Each number is 128 + 24 x the weight over its row's rms, rounded and kept within 0 to 255. Layers, rows and columns count from 0. The size above them is the row's rms in percent of the matrix's.

# layer 7 MLP down (transposed), 1024x256, rms 0.108, rows 6-30, columns 192-255
size [110 106 105 115  97 112  97 110  79 106 107  93  95  94  92  98 107  97 111  95 103  99 113  97 121]
[[ 96 182 137 123 117 149 181 130 119 142 143  99 100  87 106 104 113 134 157 122 119 152 160 128 153 153 103 104 162  93 148 150 108 138 138 154 100 130 140 124 146 113 104 107 109 141 122  81  55 126 122 111 119  66 149 118 169 116 107  94 102 117 139 110]
 [149 136 167 111 123 141 139 128 108 110 133 111 138 122 130 139 114 113 137  90 158 143 137 116 110 166  97 108 151  76 122 130 124 130 107 102  99 164 142 158 106  93 148 148 142 126 108 166 126 127  69 137 126 123 138 128 130  97 144 128 126 147 106 144]
 [ 98 126 121  91 152  64 120 138  87 177 121 126 119 132  74 166 144 142 133 126 173 114 140 143 109 175 174 112 161 134 111  99 172 102 138 131 105  81 153 152 119 145 146 148 109 142 121 127 146  97 132 109 111 108 102 157 116 130  90  87 138 129 169 146]
 [101 111 109  91 133 131  70 136 153 114 132 122 116 169 142 156 117 142 121 103 149 101 106 135  91 110 138  97 169 118 113 179 135 117 141 116 163 106 147 144 174 122 124 124 157 107  88 101 152 134 134 118 153  97 136 128 105 133 126 168 113 156 112 105]
 [134 129 107 132 139 116  77  84  98 153  99 110 178 150 135 138 134 133 128 142  75 136 130 139 124  71 113 164 118 138 112 121 127 146 124  98 117 143 143 138 128 143 150 107 153 144 120 125 125 110 145  99 138 144 118 180 167 113 149  80 120 120 170 158]
 [ 82 139 109 101 128 151 150 149 103 103  91 139 125 197 131 171 114 124 126  80  96 121 120 112 118  94 134 136 120 134 104 129 142 112 119 129 125 153 140  76  83 131 128 121 125 127 136 130 114 143 147 108 117 133 123 139 137 164 144  97 120 120  83 121]
 [128 145 136  92 100 121 111 114 106  94 154 118 199 153 124  88 131 141 112 117 156 157 101 189 140  91 109 115  92 126 107 137 134 113 134 117 115 123  88 110 108 143 111 126 118 134 175 148 122 123  91 134 112 129 115 109 116 150 117  91 146 128 104 135]
 [158 169  96 141 177  59 140 173 131  94 123 151 109 154 115 132 125 107 156 116 136 124 140 145 135 112 135 139 148 147 118 112 123  95 139 147 121 105 119 159  79 141 103 112 143 130 134 175 115 159 146 153 125 132 103 128 102  85 116 143 162 111 133  82]
 [122 166 129 160 139 114 149 126  90 142 105  94 177  89 116 148 201 129 105  88 119 128 139 141 115 142 135  85 110 139  82 164 155 165 126 151 142  99 119 136 147 136 125 105 125  94 119 119 125 101 127 121 141 121 133 158  67 114 172 121 135 110 111 111]
 [142 106 131 149 138  76  75 182 109 116 121 104 144 169  97 121 153 117 140 112 134 116 128 146 132 157 138 130  96 137 108 110 141 176 140 100  92 130 157 150 117 138 145  70 113 116 152 156 116 146 125 110 122 135 132 137 117 128 109 164 140 141 105 143]
 [129  78 164 128 107 146 124 162 124 141 125 119 104 151 141 108 145  97 143 131 147  80 140 141 146 145 137 148 129 134 119 109 129 147  81 142 104 122 155 104 133 129 145 114  75 138 120 117 125 150  91 184 175 131 133 110 131 132  99  87 110 118 149 105]
 [138 140 101 135 127  85 137 141 147  92 124 125 193 116 137 178 163 144 108 138 182 122 142 120 134 117 122 108 165 123 125 155 133 114 156 131 162 129 158 102 122 150 109 178 161  92 119 127 118 120 133  89 137 108 132 127 123 142 147 147 143 134 162 171]
 [ 95  96 204 123 131 148 115 111 102 105 108 148 111 161 135 150 139 117 130  83 138 171 135 143  88 127 109 114 125  95  95 108  94 127 140 131 112 117 124  74 109 144  94 128 115 132 140 113 127 113 130 125 119 138 146 101 132 114 121 142 144 130 130 151]
 [101 145 153 125  92 128 125 130 136 113 100 106 112 106 104 126 112 145 142 139 120 165 143 129 155 102 140 124 140 107 165 144 124 127 116  76 157 133  95 114 128 165 146 128 118 138  94 110 154 162 106 159 118 166 147 154  73 138 116 121 123  74 143 108]
 [118 127 144 155 133 144 144 129  75 133 145 156 133 143 142  95 127 111 147 153 124 107 122 117  85 158 139 135 117 135 148 107  95 121 135 114 168  95 133 145 122 114 105 111 130 129 130 118 121  96 121 134 138  90 116 131 143 167 107 159 110 167 104 118]
 [115 134 123 119 137 142 137 110 125 121  79 120 100 166 126 116 108  94 111 132 120 108 109 119 182 116 109 122 115 149 131 112 133  94 126 164  97 158 110 119 111 144 147 124 102 136 122 125 113 123 130 189 154 127 111 104 148 153 181 122  87 129  82 126]
 [ 93 131 104 132 120 139 128 116 115  89 119 136 160 117  84 129  96 111 102 139 149 139 163 119 145 105 106 160  97 147 142 134 122 140 163  94 156 129 102  95 162 144 123 126 130 153  84 128 170 134 144 133 112 106 133 149 102 113 170 161 129 120  99 115]
 [142 130 144 146  78 103 139 147 128 133  99 142 142  99 159 137 152 133  71 124 143 110 146 152 117 129 133 166  90 130 117 102 161 127 135 161 158 147  89 127 156 103 102 120 164  84 141 142 118 127 120 147 134 138 160 101 106 100 172 148 133  97 172 125]
 [152 119 122 166 136 132 122 128 114 158 129 141 151 108  98 147 121 159 172 145 131  91 165 128 137 112 121  68 161 127  89 151 148 116  92 108 138 138 137 167 166 133 151 124  82 103 166 105 123 158 132 141 127 163 110 136 113 120 133 123 120 129 155 146]
 [161 151 123 103 113 139 146 146  87 141 103 105 131 150  93 111 113 185 132 122 115 141 111 165 157 120 137 150  94  91  98 126 129 165 164 141 107 138 151  99 132 169  88 119 121 137 107 147 118  89 158 136 144 111  87 110 141 161 148 103 141 142 103 132]
 [112 117 145 141 127 136 137 143  60 100  79 108 114 112 125 136 121 136 105 136 147 146  92 121  94 131 147 147 160 152  87 118 123  99 114 121 183 116 162 100 147 115 163 145 133  58 147 162 105 164 159 128 117 112 141 130  87 105 153 148 124  92 100 134]
 [142 136 163 169 113 118 125 131 168 163 135  84 119 129 140 105  97  70 144 122 121 107 185 151 127  99  96 153  88 124 106 136 136 157 112 134 167 142 102 134 121 118 148 116 146 101 104 146 118 145  77 198 128 157 155 129 163 121 115 116 124 142 146 158]
 [137  76 136 119 123 113  82 154 156 117 128  82 137 149  86 161  93 157 171 150 151 150 142 136 116 126 137 122  86 162 123 135 144 103 104 113  91 106 104 120 108  86 139 152 112 156 110 112 149 111 121 145 173 168 133  96 104 131 168 148 128 154 145 156]
 [157 105 200  95 157 108 144 134 152 117 104 135 121 170 150 123 149 173 149 144 181 108  99 104 157 112 150 113 102 120 129 104  93 116 111 154 148 125 108 113 143 121 100 120 101 128 170  92 135 108  88 134 176 152 172 116 118 147  98 119 121  86 158 150]
 [115 145  96 164 108 160  89 125 132 133 159 117 131 119 128 160 157 179 147 123 129 138 141  83 164  69  96  95 112 127 138 122 149  94 169  96 113 120 161 139 110 112 126 145 118 138 115 149 108 158 144 120 107 164 152 135  76 131 140 169 105 102 135 145]]
# layer 7 MLP up, 1024x256, rms 0.112, rows 7-30, columns 192-255
size [ 89  90  91 104  94 101 112  96 100 110 100  91  94  97  92 100 103  98  94 102 105  88  97  87]
[[ 73 105 155 109  81 108 137  98 116 146 105 125 105  89 114 122 120 139 106 141 148 104 109 151 117 132 124 119 115 120 110 136 151 115  97 149 156 103 127 106  66 159 123 106 149 165  86 112 155 173 114 127 115 100  97 143 137 124 136 137 185 101 125 139]
 [165 134 149 128 123 177 133  86 126  87 119 140 134 134 143 129 158 131  91 104 156 140  86 131  81 137 146  96 107 121 134 147 126 121 109 135  84 121 123 139 151 145  81 146 144 134 117 104 145 114 106 115 145 148 106 111 165 101  99  99  98 159 155 119]
 [152 124 160 124 118 135 173 116 111 155  94 109 118 126 124  94 112 121 122 140 147 144 160 149 110 103 111 165 138 115 113 159 134 123 121 133 152 148 155 132 115 138 156  80 179 134  67 118  97 116 100 139 128 159 147 129 168 136 162 155 110 176 143 121]
 [148 109 169 108 144 156 125 119 142 180  84 120 149 124 131 118 157 139 156 120 114 122 162 138 144 117 123 150 170 143 149  99 150 121 122 114 110 157 103 111 104 138 157 118 124 108 142  93 173 130 115 125 153 138 155 112 166  94 172 143 131 150 163 158]
 [ 94 135 146 165 142 170 140 116 131 155 154 150  83 139 104 118 101 126 164 102 173 142  89 125 124 129 155 164 174 142 181 149 118 131 149 172 126 115 127 156  89  95 144 156 136 119 138 147 127 140  99  92 161  79 144  66  89 120 154 106 107 119  96 134]
 [110  90 142 114 142 145 127 158 129 148 123 120  84 187 116 128 143 123 109 121 121 118 157 108 109  99 145 168 149 148 158 111 144 147 114  89 115  92  94 121 113 105 139 125 145 121 175  94 148 148 137  94 141 105 121 135 109 121 121 141 140 150 156 103]
 [120  88 131 157 125  84 105  77 141 144 135 128 159 118 144 165 116 138 122 142 138 109 126 165 112 111 165  84 116  93 123  97 115  69  95  91 135 146 131 141 125 124 138 163 153  99 167 134 148 100 106 145 116 121 126 120 101 134 126 135 169 107 160 118]
 [160 132 131 112 101 142 134  89 174 147  69 142 141  98 103 159 140 113 101 149 123 125 135 159 107 128 153 152 109 108 143 101 174 124 129 109  92 107 133 107 137 138 184 114 105  74  71 117 109  92 151 120 166 134 144 104 137 113 138 108 139 122 128 180]
 [125 121 154  64 120 128 137 144  91  92 133 168  98 114 111 165 113 145 137 106 149 114 123  88 139 156 200 132 127 126 136 124 109 115 127 126 118 135 123 115 121 137 138 134  91  93  77 152 139 105 105  94  96 118 150  89 129 121 109 154 128 109 120 128]
 [129 130 118 155 186 143 162 141 128 176 137  97 178 140 123 116  86 102 117  89 131 116  86 120 133 105 110 197  91 146 142 139 118 141 115 146 123  84 145 119 151 167 144 129 134 170 135 112  81 159 121 116 153 138 131 114 109 141 141 118 173 138 101 165]
 [124 124 121 137 161 120 114  82 167 108 111 100 120 129 122 100 187 130  65 128 110 123 144 101 153  79 117 131  63 119 107 132 116 105 126 101 118 142 126 105 125 105 151 182 131 142 154 137 139 128 130 128 114 121 186 124  93 119 117 126 126 178 153 153]
 [137 130  93 130 137  84 124 148 115 142  94 132 143 102 161 119 124 164 144 117 163 192 174 132 133 109 138 135 115 113  97 131  97 110 164 104 138 104 114 119  73 116  95 154 132 157 115 141 132 112 158 118 101 137 119 106 119 105 103 152 105 145 124 121]
 [136  99 109 130 111 138 110 168 144 159 105 146 123 177 104 122  90 150 141  98 109 134 139 144 146 137 165 109 131 122 125 111  98 164 187 138 212 145 124 160 110 151 136 144 132 108 122 117 145  71 127 106 126 127 152 134 109 113 149 114 112 147 130 126]
 [111 140  93 154  93 154 115 109 154 109 121 122 107 114 172 137 106 168 127 112 126 119 110 111 162 150 164 139 117 131 155 115 128 101  97 156 122 125 145 167 126 131  96  73 113 134  80 150 128 134 138 134 145  83 106 108 100 166 159 134 148  97 109 130]
 [144 134  99 152 128 190 124  96 141 159 136 155 134 134 171 114 118  90 143 169 105 111 132 129 156 100 120 171 123 156 171 106 115 100 113 157 128 157 173 113 112 101 101 152 141 157 136 145 153 148 143  74 125  95 125 112 128 143 130 116 142 167 155 156]
 [ 82 102 116 149 105 166  97 107 122 118 102 159 122 134 208 151 156 140  81 112 138 157  89 117  86 133 114 142 102 110 146 113 107  98 113 113 170 132 129 133 106 107 103 150 152 140 139 160 112  98 128  83  94 116 112 145 120 129 172 139 156 146 125 145]
 [118 157  91 141  78 117 139 163 156 145 144 146 147 148 124 104 123 135 150 154 126 114 139 154  89 141 102 148 145  82 101 113 122 169  84 118 109 151 138 146  94  99 112 123 149 118 110  98 151 108 138 141 110 136 123 109 131 154 165 104 159 119 113 121]
 [128 117 144 114 127 136 131 134 102 124 124  90 145 193 124 149 116 133 134  97 125 167 101 156 138 143 118 160 122  70 130 148 116 150 117 117 144  86 116 125 119 119 127 157 162 136 105  82 152 144 130  88 148 126 130 140 153 126  96 115  78 101 120 138]
 [109 164  87 111 144 137 149 149 118 134  94 149 129 133 148 133 140 127  99 163 121  95 154  91 147 105  90 150 143  59 114 140 121 108 157 147 110  96 113 142 148 126 157  99 141 138 132 145 100 129 145 150 124 151 136 177 104 115 116 153 139 154 150  94]
 [121 145 132 100 134 131 135 104 122 117 121  96 103 153 172 101 111 137 121 151 166 119  76 111 103 156 134 109 132 148 147 125  99 123 109 129 156 122 156 156 162 142 149 135 116 117 156 135  88 164 165 148 115 146 134 140 115  86 146 177 113 145 111 134]
 [ 92 116 146 127 149 115 158 128  88 147 111 156 120 143 144 146 130 136 108 136 116 141 153 146 110 123 164 133 134 135 135 135 133 135 151 125 107 140 127 137 152 114  95 145  76 136 125 143 166  94 148 124 112  97 153 111 139 129 191 114 125 137 105 129]
 [142 121 137 118  82 140 148  80 116 202 137 140 157 101 117 108 100 139 162 128 122 138 138 114 144  91 164 153 126 138 144 167 124 120 101 133 111 122 129 124 158 139 127 155 159 148 134 113 148 144 156 123 133 148 191  89 151 112 147 108 118  89 111 180]
 [209 130 109 123 122 178 105 125 104 163 115 105 111 114 138 116 135 178 148 145 122 112 170 112 126 101 156 125 113  96 142 133 124 151 107 150 125 154 116 137 156 126 113 118 109 156  97 147 133 144 149  97 136 125 105 126 108 144  86  82 155 169  63 120]
 [156 122 123 136 113 123 161 160 109 137 119  94 143 114 152  74 154 117 100 109 143 111  95 110 109 125 145 140  90 109 137 145 120 115 134 128 148 135 156 127 102 132 112 115 164  85 128  61 145  99  78 119 160 120 128 100 142 139 139 103  93  79 127  99]]